{
  "num_hidden_layers": 9,
  "intermediate_size": 1024,
  "hidden_act": "squared_relu",
  "rope_fraction": 0.25,
  "lr_mult_o": 1.12,
  "schedule": "wsd",
  "final_lr_fraction": 0.05,
  "train_tokens": 300900000,
  "max_steps": 9183,
  "dataset": "wikipedia_en"
}
Each number is 500 + 50 x the weight over its row's rms, rounded and kept within 0 to 999. Layers, rows and columns count from 0. Numbers have three digits each. The size before them is the row's rms in percent of the matrix's.

# layer 3 MLP down (transposed), 1024x256, rms 0.0494, rows 946-1023, columns 192-255
093:599509527455494413536575506477525468457518532476470495516449454365495462513550472499451575528605530500570488560564466521546452507468456615438535488516510505507502558565548529476559498456490497
100:440461594579508567476569493525450502480497441524510535517464635526397507546507468542451489444425537575433487472604483523484364552592522531494544504560500562479465453527478502445545518471445466
095:447567475560497508536517605509564521509465529670416499501546556473487552432539496465443500513503515525461471512530510500495659486453527541477547545521534541509491489445492466557507544457636546
095:355499550435463565628495470510503476491485520417532465518512454445491533519552547477598493496458572519504445527551488506486425550528495473478469434396518490448495555550449543479503421479527528
096:512584481566469504498511492535442468495487468550532515557502481522589522502476541475475522543544445598480497488529513500483498477434461490554474525564490544473464554488468514502456497567400514
102:517453562442648519360473456497560478488539592550539594453474507408445529567548506365462522530473527553493384534476577550563482491512504413603497559569451531507539485608485551505600482467405573
106:474469551468475507565613384576494472518571496577439501491548419422526566541519502619429518434476443495493485428558540514492457462475437508553525574511607488556562524495480534445547507591512467
105:527475502463450471551506552482399488537464471465556589401508470522481531524506440512590471531424556456470458425461513562546433570474519492455421552460557510548535516530542525575549513403497585
098:420498512476443491470533534510447510453485531454484483529544555549518528543452483456588462568484494439540476413465486518417425499475391460532480458593555486479429511502425407567439431589559556
098:579562512576442458442566550504471536576454508513552498529579446545492495618552538440506495563481571488495501528477547446414532486488549462463506532603434564497480479513438426521443465504465546
097:530472544519527439581467454495452479483518565554584486494546468483548490525494453398503526503582403479487478470584506561541630454498486481527460548515440484420496356525482570453560509466501540
102:531557470460504428527440493545485460459569490438478486415457551489583436497437421436537580577536460548518544499510552544428542521412392515511560562539531396506378546528390509435509525541572544
097:495465532522596434538434620425537485468494474425471403530513487582528497569418558510455470529543521521476520512472483437544423558534606487480404390583495524473549478551467568551505413472453537
103:560537402558540491559528495425492456521492496434514449445529480468501479465472590538527424480412516508498570536492566536478537655505505516554495466381535566510621473457526479462526469428543512
102:598471400480529442472518588469371467498515519488526494539480477459409585497557510457511504532485504537564466474605485458592527547488625495508547596436437386461478540515438478541495507462532509
099:542504547511409489516478457454583488481466472459508511515470521452458529481481406548540512505535450556383532516472594470472513596548540531454529496434496497500401497459439575535513401531573537
110:516460489482449478513639509470465574507456539545468552481527503433524465556440430475447569615533537501465510463494457504500495566476539537557549416506451523537536368420539479472445505573552420
100:507489483527509533522513448426522570386488538465491504581461423513496476467536577529554459416564587505495617395508486562535512430448551540528532548483495489542471474463466516491511555459571520
113:502493431535469491583484491498499571572523515506469427423489591426446502468501491411560515496475515544625418465540391554510459581463488512577503458457565486478531551459445543482484445473348435
101:506453492438439547443460468541440537629525546428490553469508601538497499406501524468535377451535507433491589555463493526513529571431537525460428505444520566455478593498531498539418458488542497
101:545547577507475496444456574564409428529534502428473430469502497474392562473487455483418440523496569456525505469421466526513467543444498507491452548471475423588548476551391514515516555537541536
102:461522536490531541459470417501512463448493463440428440455510511520505552512521551538475492551544497402454446521550391466428476486477605571463488482474547574471468449467534543461491508484423538
097:531438417553494499374545539536488483508533460582549510490469496460457484488549512435516486537540501554523537510439488620500507564469556643475554579493477427563501563572441527434532460529496469
091:398565526504463473497488479575506524502574418488457523582399622482505556486360428558596492525541445493495457526524534446500577516510556493525571527506507551464458469534618511486502501566526495
102:522546581519528486515450535541437584483573495465469544449427546467517524482549485430403591512618501557588476523463486533611515456387481505528493516499550408554484547424492514510545431549504483
095:411582428518564586569554447503500481556507471504433518394506472475612502503515494468470428586594531444578523402452516506497570440559553486496407587461463422554471587440478542550507494566506468
092:520476517546523564398538506533504517550536525482511572460553519477523489489558550437526525509450458524412496605478483531624428515538538470477465539490453445497549480499532477563549429448471564
094:428437496426494441536534544529550508456500485530526506455517464404493628439518501493549538552512514486537506411510460570472507541496535545588564440508415474538545464495513450497514496543573506
094:413493518562446486565427525508525422522585464548480569432434501498574534549539521433445555554458624527440504571450511475553499494512393551602541508471493456535443405419501470543473449554468523
100:463515473506504421492531419494366496540405509466545502522458625519515535524482608453489545544503477577535458520477546520498520481453457486485505488586529499556535403603558473448524435455535457
096:612481567537537442542487471432499477520643591558465566537456639439528526465571468409446532555535566495524552462539482584467498522622486504482519460542518510546499470546536460517522488450510459
096:428449518320616517550458471516493496484500514496592497463470452508411462442500574494413578554464530505565570477409490484401509525495484466579582591595574513429543491501438526533609541451482516
088:521436555473593443461459505558507520477349434500542472449414484491544511522508469450468480483426479533531462414503547491492479499474520460486442538541550482532531490540490550513502450507440489
092:517444503509504567487494395558528512505541464524531533491459462500561600534562392502514548596505491516490528508406526529461489498550517508580624464489538476438517490526482446445541505569460411
102:468526550440543502546474581486508421485568434497519409503491510392506498543532559377459535610618532493399464511506461509540436475471482478467505467561487452444522500582517490452541514437416515
108:487535562491483475536400409533485511475674496459591459451469473436571452489512534502424583463489578564485570604467481486477446451514576442430510591550442470450575566499529473453474521494487447
092:476463516513521470456522474504555480575422532442597459545487509508518524473548490451528454431504532555442492571516500515519577527514449449574605471500472447521553437491455454470469569397432501
093:452458558430508517641433515467521530457505496513501490492482484500474500438508436428530498473465499432531566506544517516579490599595404505472457583568421529496502521530570472452439490532539524
105:428508490517526404510585518550536539537522478559520482500476450490427545363562573525500469523404504483409519505442500415523595534577560548523529488441539515483435487494540552545465546475474497
106:436482453490565561571512547488518518504454435451513477476482416461510475552538558493617456478498522527573511488556468519492444503412610451559483489467448492440474600561495518423541578513577609
101:582556483546487510407439476507401512479466578522506432545410508490513470536448528529528436384423524532516502464470426455504555530478546511534503567440510516447474514594471458489500420496497527
103:542477475517457510532491595552509392486534518519550469636510679549558544604494531462527529449419452474485500479520482486518499569462448510533611545494512520539427513569445445530441426470583493
100:536533480519525472507538440465435469530465564500417460502510492488524526427443434433409522529524475481404425495514520430511472571465556563468396503503524476493504583479462536578573465499470547
106:520509487493559502445576491481494469442433542595604449486440534521524436558436425461530472475532552562524502557511559556555463478461531430576551514518432519512445518443537461463546512544439521
103:450532527445450404419496542493461551461500615461438467536522465507442405566513452470521405585438516574530438615480432523534601600512465476455512480538498626484469392533473451490471478540440491
103:519426519495538440464516496486573487395441521482515510465482543547544330480493480435573496532536480575519525467494525464502599444538485472482516419487459455503588491543532461486532543405549494
097:494556531515512616507610485494511518546473500607406529479352469539525456487430510533512534502426515551425484524564532471404462458480495400504485423546355566486573545595446508506421501496512495
098:410556504437443583526544516488446558442533549456584471499425476510446468523503518500502526594541541546558406530427522524446387545412359494493526470540517454483412434482525453548544504444561471
107:497453512442564430533506547520446399499529541529505437495621457456477425409480616532592415492500477394480509469471509530516468512572436450477440450447570584512587469505458412484501561503455444
103:484424532535551414535540605521497485493565518497571475543544600503510479491403517481469388568540438587481422448492440520508554398554464497479547410503479431509544497506465554468433480591525477
094:394480468469485485558531532519431506483566456487504522385443523473519520469569464497496491545507497528445489550537526609457529437578450462547581442461490507545436390433491576535512552467546349
102:430555527479496563440496551504570576553425440465496550479469454593478543404519583549504482482444482566571517593411489568516546565532567452497493470446431576556534413492446431458501598539531548
101:556535478571468531483444590450508480426530423498530595513597470488466514357507549439515484602511398482418501451500539465583473554493503508425528574390435454480465573461500495422447504476496458
103:462553526477514486458482411484487520467478592504576471520485480498402497558485438488437519532573473524452489545567523488385459541454540465610475503548473536479574569572510568518560529587456472
100:489540437498485496527465597609416447562436450544574527457454491474456473524504427429501508453534504412466479483510512461567484486524384534541516478467512460507549503527366399541434473590524491
106:539552538511550548563427607545468537472430525514608545518450468502463498470539581525474508536469407605585480596476486437412484458517471490481432538542436501438544556569533475452485410465396528
099:520421437519488624458504554391631544539468593488466519388470514506575476605484565477435454516502524476520459442469513456539548423501535472459471480513515469453445482492515560551493492450480530
104:517487488516559517554460459550369392518561444447523524522449558502485532546488454493515539447594507500414521631532513490505422462504548501480504525438587526516525531505411510455662476514522460
098:419552506517527464519422467396589509572522516541540548472489611471467543522498483555563570465504506540490513514570542526481485590565456444534438504547443561514468477512571438586435548442543514
098:491537511505475453410471555551592502518481512461546511547578540469451478556502537453557438576561555536477496441577397483565534552550420442501491548522541597544512554492522413457542441478479553
104:589474582534464550477434636465413468432458441473451446507518519437431436530500480552436486478455436566592525491496635466523524531437518510525529436495462448501444561513505522513379519528558631
103:439521490449411488448506473486505583473480501596520615572577492459568446450586542516393499408510430381458479503500592517480499477419545435472456408503405457489567506469564449386523549438468547
091:415400546376475523539464473556530476455452563433508614520450512447540490501505562451527466512568496446518533440444519424507497526497494556567469512480478421540552539449609544476506519545548454
107:506510513407554502429426442550500429531508514522511522462485535533513593448537489475466468556435492544517528591514496491515504549551524508497522473479520458465466458492502570559534389554352595
095:538461465461545526512526511544508547459498487481429516560461457452508494475536521465450552479512516500436476466420511538577426617492522470480502434523579490508588493408544434484593549478537532
095:469449543563431461433523529422410568448568557517406502508554555465448471557459467455498474545497407589527449476411374489480482546452516511589507499505518446486549472446471510480499538519450497
105:502533462519498440505512446547505478532490456520474511429475588569528430460550502451621534475517504473423417487556425427456608542587536434600485530626527514518506486503502473509599543525466544
105:455504501410491406534454403496512475569519513506488438500412480471437514555417493459501497501477573507536515535528494505497571449471499548415463542502502493492497510566431484496553507516527434
101:483464518563582470587505510575611574473441561530523525447483556447451476458474458457588457554458453521484553495581578550574615512444579486460435560529454554524518502543482493528540524440532543
101:565544428455499494512543554442531577449466466424409475529406457597512550487445615488497558430398554443485440558424523499480495515561463536570460458502470529585534570414518460538483474569578499
094:501589508494491456453463458429500538527466463470529527457481571563478461560526493483471479514429423478390419508528478521483518503585439523497533459543571526479507491411498446480496591490431425
106:468426514437509455615522444442415386491466466547536459568537512450537441550473464539557500562520577423470479461528486538431445421467495443509520489653488561502545446496505486486487481448504410
091:495512541505491455485548530476492558447525554510467432471497567479427439499477491475397459537520541477567449485561581555503459530552495495509420555524475564436533499563438506480473464540510561
095:452567488553561491511458537391422492494514469552553554521454621429535503523411445334481458557621511546534562493426497513444490543474572598595451567525479536368479520518424519444448511450507508
086:457439517500513469434571542572425522512441424508536512453442567492523514476430450486441504491389518498537531451519498443400515463534519568435463476489485493500537489551511500555493445539430508
102:464536576497495518484499384442479465481487490529457548538519522413462588528483509473506448480455558484523568509515501375535463511464530525451544527495497534518537443624496638515524514530440517
097:475460510393509507534515523472607550437437550458460477370572469526454456488513442396465510455433520437532534573455465520540529570478482430550566502515379531520484534480462552463523522514471602
100:507523427529619522488555517480445513411489494556474475509430506463518520420504509507459509376370410565514627502572466460458544523515535485532495549507444526445559524495550472445484506503534463
# layer 3 MLP up, 1024x256, rms 0.0636, rows 947-1023, columns 192-255
097:488472496389462508511533567520437446542445482519552524514589537575628430506581497532548457477400505601522439430402477477497445392547536443480456460584499500605461502507523473433550503487509474
097:447458509526471487551538436376416470539521546516454485425559481521512411466567506522482436520374526505501455454497458535513528552492505526435564550539516518532489415481475589500435503494421572
099:496455459524432580511484547438436491500544514500448436468543465460575513537455423503454477506397488511488367482411455563465450396403479443464514467475539489610520571473564499489519500516448489
096:433543460506500429481532502453382571549462507471435547553506461487613509595481535440481545506496594566488438541458586586477550438447499536529468555466480562464542443538468552406546506533498554
102:494517508455471422540492543501457608537549439595535514531518564537518418546484470525499448520412517591600403508471516467481581548540535469405495530474568469530407508571313504558466552540516573
107:561438495537422418470448492496456431581561466503487441558458431492500421510474530543479471493452530528407460551366487552534466474443606568404506449578523506595420481435582431470514578506523418
108:469505477455564486479421493456513582421557447494492557451464486451471380484508561433504491545485597521516540584430510491508461481572435511527493504513522420570480498578506599502527583557485446
095:532541443506436516583558532475464412544465579497398514576429529456542482580550574581485564422453424521446500492520490470456468517561566489532492497441518545492501510452545549440468585538470563
097:440442484445486434527519522489544434570648545439491445481471485584472487438530592536503561458499515490547458563501480451502514528540555618463548642579541498490454516474486518458514514477496486
099:493499526505451471521544541515514409460510595460452525502438498457478490521505508522519482443567432477497478480499476528394465461509450484477472484454426565454538438481493449512604496532554434
100:477506513508522478456521414560453487551442419587526483493454451535488489511493453465521626502489557516440510540397501597473534458544497502433516522543536511487538470555511485375476557445499516
092:486415449495452439488500509481494588493469542507453602497527505568557488457457460531511529606505543598505563485397383505502429488543451584564527425618508475504533532405574498447567491602528505
103:582547478508431501474478489534483456494538423550476494519457566535435456472463413592504531476487534522484398438562447559332536580462477476496477414493542459540470455454494542534419450547475551
104:617497584436538505524529452553513402470381540486479507579584551436490425511575510490540499420496444438477513465504537500424550452471509511581442380504556499494537525420485485414491522550524448
100:505424533576493431516401512550581447509506479485439402482484524523487518509453536398538510472532471388519514493519492561475576424493430481458442505508493499549536493499530433460447544504445582
111:431520495414514473559478431478521510594484528543562436456531455538503536552544531554409609459452540564463528521475478466429474549537466563531450549443564420530515473493481535425500450504490474
103:509585466458545505515584424573536434506439450545521452491492584440476527479499529470500483480535454523475523495454574538414471518583475469394557505422477481556468491516487517496512460481424471
113:498562437511499553550424511492428498529533518477500493463514479516553510464599388505506467499452459502520505430504549407530542496541555526489475424549521453561497385546441516437534505416492462
098:490551431402504492587539503527560475484504545443508502600615515515477453506552499446431541494421566505456452447500594432518465517542471451500447488468516406575464469539455428406573509523547629
100:478585562574493473526485375538467477610452455452377503484463496488539587511603518570557524504487525584471448512471425537561544543472556527452535570559472604454421443464510504524439529454481483
097:465517481475510513560543539525443432587431550431549513554585426487513484485571452522545377532471414501526456379498551548493452535423479511463491433561501431435463430513484367457481444488425476
097:544479484442417507446537510576528544537509452501544449595523488591538437554536512473585493465420628590520550510412520420521550564501510467470504537521462483480512549505492456562474546523538415
091:484491494454480485521536498413478507592436622444557476519502469526498504450512515543497540426572581484425482513419475507492494453433543514508554518477528551533565463439440423492465554555530528
100:527554466488484503560482535610409434561487533510405498365498479491419486558579518566485479482499472528509497499494370436487588514506557544488530494390517452457468497418482475542615613549434442
096:556549476502554653484487501492503484539524431445459566425492542491520462545619457555611433444515595517454507529547515545494551483504526536506460424468557531499429472507482466526491520454424555
091:636440443479517430524563506483543444453474455508552389488521470561517449495440506499502571443563528521561484412489516517532503466447441452376539463447573491492414465510505496545505595555484552
094:602513498497420463461593500524454547526531546563485445502441539546560486483537490510535385441557485484525494472494662433500463475523510536433424525471505483426580513441504568585533539526475526
097:471469430412428481553494429611570519452571436427507549486455544477434496522560413524441559506483580611486529564424420495517506537515459435500438612561536481515477402535541483459462512580467448
101:479581533390554547476465479503466487417592481445512440521538475474443455473410561459453465480541445506450496418373541527499541606526491491560445484518493415566447529445500491525565497499527460
095:495381526497514465480532501468454505490424507489523535468498421565509461557426517465538546494508427581519469471548495479495489406469540492488473536588540554433411587475469476442491525431500656
096:558449431502404528485569536443539559551457496546497394490406455427495548477447448474429524499504502452541506610511512516489447544549450553486473429544485573439398562398428521440490529552564402
126:467438487414489449492496510532414539563455455525432510493558545524467449540495443534475451558450552518556427480552472506447467462471550428365463541532533542501459552537557460467468500554473530
095:498451594515486478527471503439418433535578508443560404535606505494568455475550558448492464437492509478562486444479634453496494541439506462434466518556496464553465465459535583472460567526489522
101:558467499521464461475446401577480450533487544608508573533606508474546451514501488504522457443440458574534501490483438470506446535562481543501465519527532536511592542489585485530478578431489407
107:548405537418425441562527438554548494554506412464491525464512386569511463503489433509556503481490531494499508503508489535499579548559507472431507510512444559530588567589475467504478489517529445
093:463503427443545513531494543522564526496538551435413531511487522564527575510528438557434483515466496510441528488388536515511475439576515467581520437485490482505555535601508364486559494497442461
090:474463435476598526486447479559499492532468517486426520513549484512547537518548455483511498468484540469512355498574496487438426477557581506408474536533424483442562566538513480546478537544402480
108:555429555473551501433466496512484625479557536540448541575472510500566550618479439465539611551468485527544505461502508526439487510512463512512412402448506427554556549491566449526523512629510519
106:449478423463528488496517489487473585526510452474539429510478547442592528560499456512430466530466546571495507471523504513487504487495457449465456419418552482539453407485463552595546491525511438
099:459562486453575508512503488432546552483644426541494471449531425501457494494495601415496478537462506531534489478427569513467548543486494478495506538456508544458546548558422502614588460473480616
103:433425589558451484461414554482487435563564494486419465454460559510506488474477517458431567410410536487502457516495530491483524561464468473518512578464477422521523537493484487491569558442539574
098:397524430419466527465570575523509560598417425511494506494493535505471565586538451451438493507500607506597473537421507538478555549516577465521439529477513551472480396537530458562471474559465493
106:535583547515465441449455516538495444474472502505412532560539511525523493555420390481473475389385491469514493430584493506493436530631557485432590550542497467497499475417524518478589461520548502
104:552522395527440495498544512543579539498404525594459544461455477499421467454496429530514482514491478495438465460468527513473474477527545622495464470462499457552547613461484543459511496477439516
100:599528477479549526565568421577495492586482478437390514482561532449489541501518467497490494452479501501486492468471543466383534382506510464504519527378656480574544512454453584405514521570489534
097:379526559371468516495498486528551521492468537482467470520455538511454483535501503523490528546431579485569576455442492475545526438499436448453482584488548507544508543506570525489448623571495430
097:435463437510480543519562569453477541617479519519542492419468472429533462528435455401509430401497553480564464487490381489465564512524457614495462424558590521607480465435511550525472524535503494
107:482552462613378436506486558461472487563443475479591563501500523543469575449536430475537419477471549472585452474556572447412460526467535465444557573525474512551427451540552551542461504540507415
102:548518534516436473426489460486468410515542450461428467423503453549477574536512497468645418422498532495498499398543583515512531495488505589523426546523569526517468512471557498463510525453545430
095:528543543410495531456557450410545492523478579513469542510400476530438531546515545522459467487551487584450449483514499534404498438471438405484511524505504437558524528456538495518499484444477506
097:537499529563471500464422481533500579413553467543498538504427529545599470517417445482603377487436485555555490450511469421503525472489442483490490444557625494461423595460468566506520491466584470
099:556450541561449511442473502412457534576412458417409526445547490554480548503459505440531486408490559459471454442536489540500545593535455497480617556420534538541564479491592444493493511504460528
106:529425543422549514492445507416489535512512421537488526509549546502531460480437552505500408389431465535507427443462542533499541479499416577398501453506572472433535536486451460491579558426550489
098:553490568546509403478460440411551560442483491514461418587572557520514466543560491565493509518459475482516520514491436511469487500526405508472530543596496477550514513532483487543479615500558502
104:544548537568404456501461514466512520527507500409446499500457495478527498497565533451491524511422480517482514474507547433486515527497555556429580570423479416446533522433492479550534583514519558
096:485489549492469474523522541517446485472483418441484371554459420493566542565515536462487499552520521492574517508433510600560487561536583527570464488496514436434528509540427562548517519643565482
108:450489480554523456555454521436424459505522493498533478524466438522493451433584453479507515668503525498491487510517546487345520505506483533490531534542564564445450498477486522471520601478514489
096:487437490435449564509425549388456561572529504498511566509441519582607504560468419488489502448435502546467404556504560486462528527469437523557468546517549471517460490532521442535490567453479511
098:560524515520521534503537549454444451484541470501459527468458480606396476499379462468507575555535423481434481432512462517563396440494503572525529460510585447537422438472480591431555472507503506
101:513478574484455430562504434502439540567507479482483452497465584508431452476574511479512586543419524530426499558517483566582499520473478539510481530436491590535584481497453443510456527489458515
103:509435485374494459500523529491540528529470600383564511501466441482581542475422400480472561428454433508462458534545455407496555462400513504523465515518503513558490559551504416529482509477593422
092:589449480529550614533539508508527469451585414484515416550553461535515456532558509458571456475565454437438447595560554564469449433559508468449564388546419462521399530549415431505543501461407559
105:526505481550422574562583542535457445491426569583484555497549519501513487540600520498486461491491488475554475563518553498469510408529588462452510498411526481543497428478532528449514465488542525
096:483544431467569517550494521576513498510494503551503521428434509530575485559561420465458502469552424516533440485481462412483539443508494521535504455522480501450441584577439554461422531477532408
096:423495492388522489565514511373405541514466511391483523521611522542479521509499498546450581423492532577550503522391510443540537597546567495452480573514428523485515478474534526531556569487442477
109:413510524499490554612502480557495567516517456457446462457575529427472508501563501532441425439447557452577540484458570564497529524474562571427495574458523527612463449391429537486487569546534451
103:542534475482526473508590492543401455541463489530483514529477433530404535555414451527536506431421615457471471465525542499506495449404516521524453539568502573534428443498565553545536497437499454
101:582445409431433581412457485476486476440492459526566455488459445514589490570580476622546520435540461524472404445505399515497454451505528554429444451487543500487432462573470588387451539541422520
100:478570441520468442454460558498484553452528453398515495530438533518507508534448421592528413562476466477497437427551529525466478435496478512517512511487527401456512470498490583585505453481516509
093:548558488553493574584593563508570423500442544480522446459538535517499521536546495506475544482517509518571469435567497462565535465495556444451492530554528544500412469599459502565476532547638600
106:526531513480435555445573590559540513503453517474493417415426437507465583503530525470472486437425546479541497500423508551508537492536463541461449493534555483488560500486528538562476557576448486
090:423548467488490559457538385588492466548521531429460473560506483502535475573517472523553423510547561492441575502554426410402464465443496488454392454458548472504430528407515581461406529416476523
091:481549438556400515468482499493454579547511540524413548569524445578459507491511466486484513571559460470411450436420528535538572444445406533481536561552504495498529492450439460487522562471452610
117:438443428471526474570594576550390554519482393545543440435490542431555568510487430503521454549506467592463490513464456496464520558504496525419545556473497495592505466515574476487521560606472542
105:475489592530462473430451441447523532450469549519472424505488522447513547581552491522517460439373544563539448446525530561472569546558469428516553567427510543499563435545500529481511517628535489
098:481526482488511505432576505426467444576446525514541504483501530524439566496415439500494445459561442467461444410555571487449391465625450576503559419477558490601386528549532512498570488518478447
103:491473459458538477508551432540405500492550504522474540519455524514572534523453574554562545483529493520509457472432485472444545509522484509409628431533549546629443595504495501384530449472372503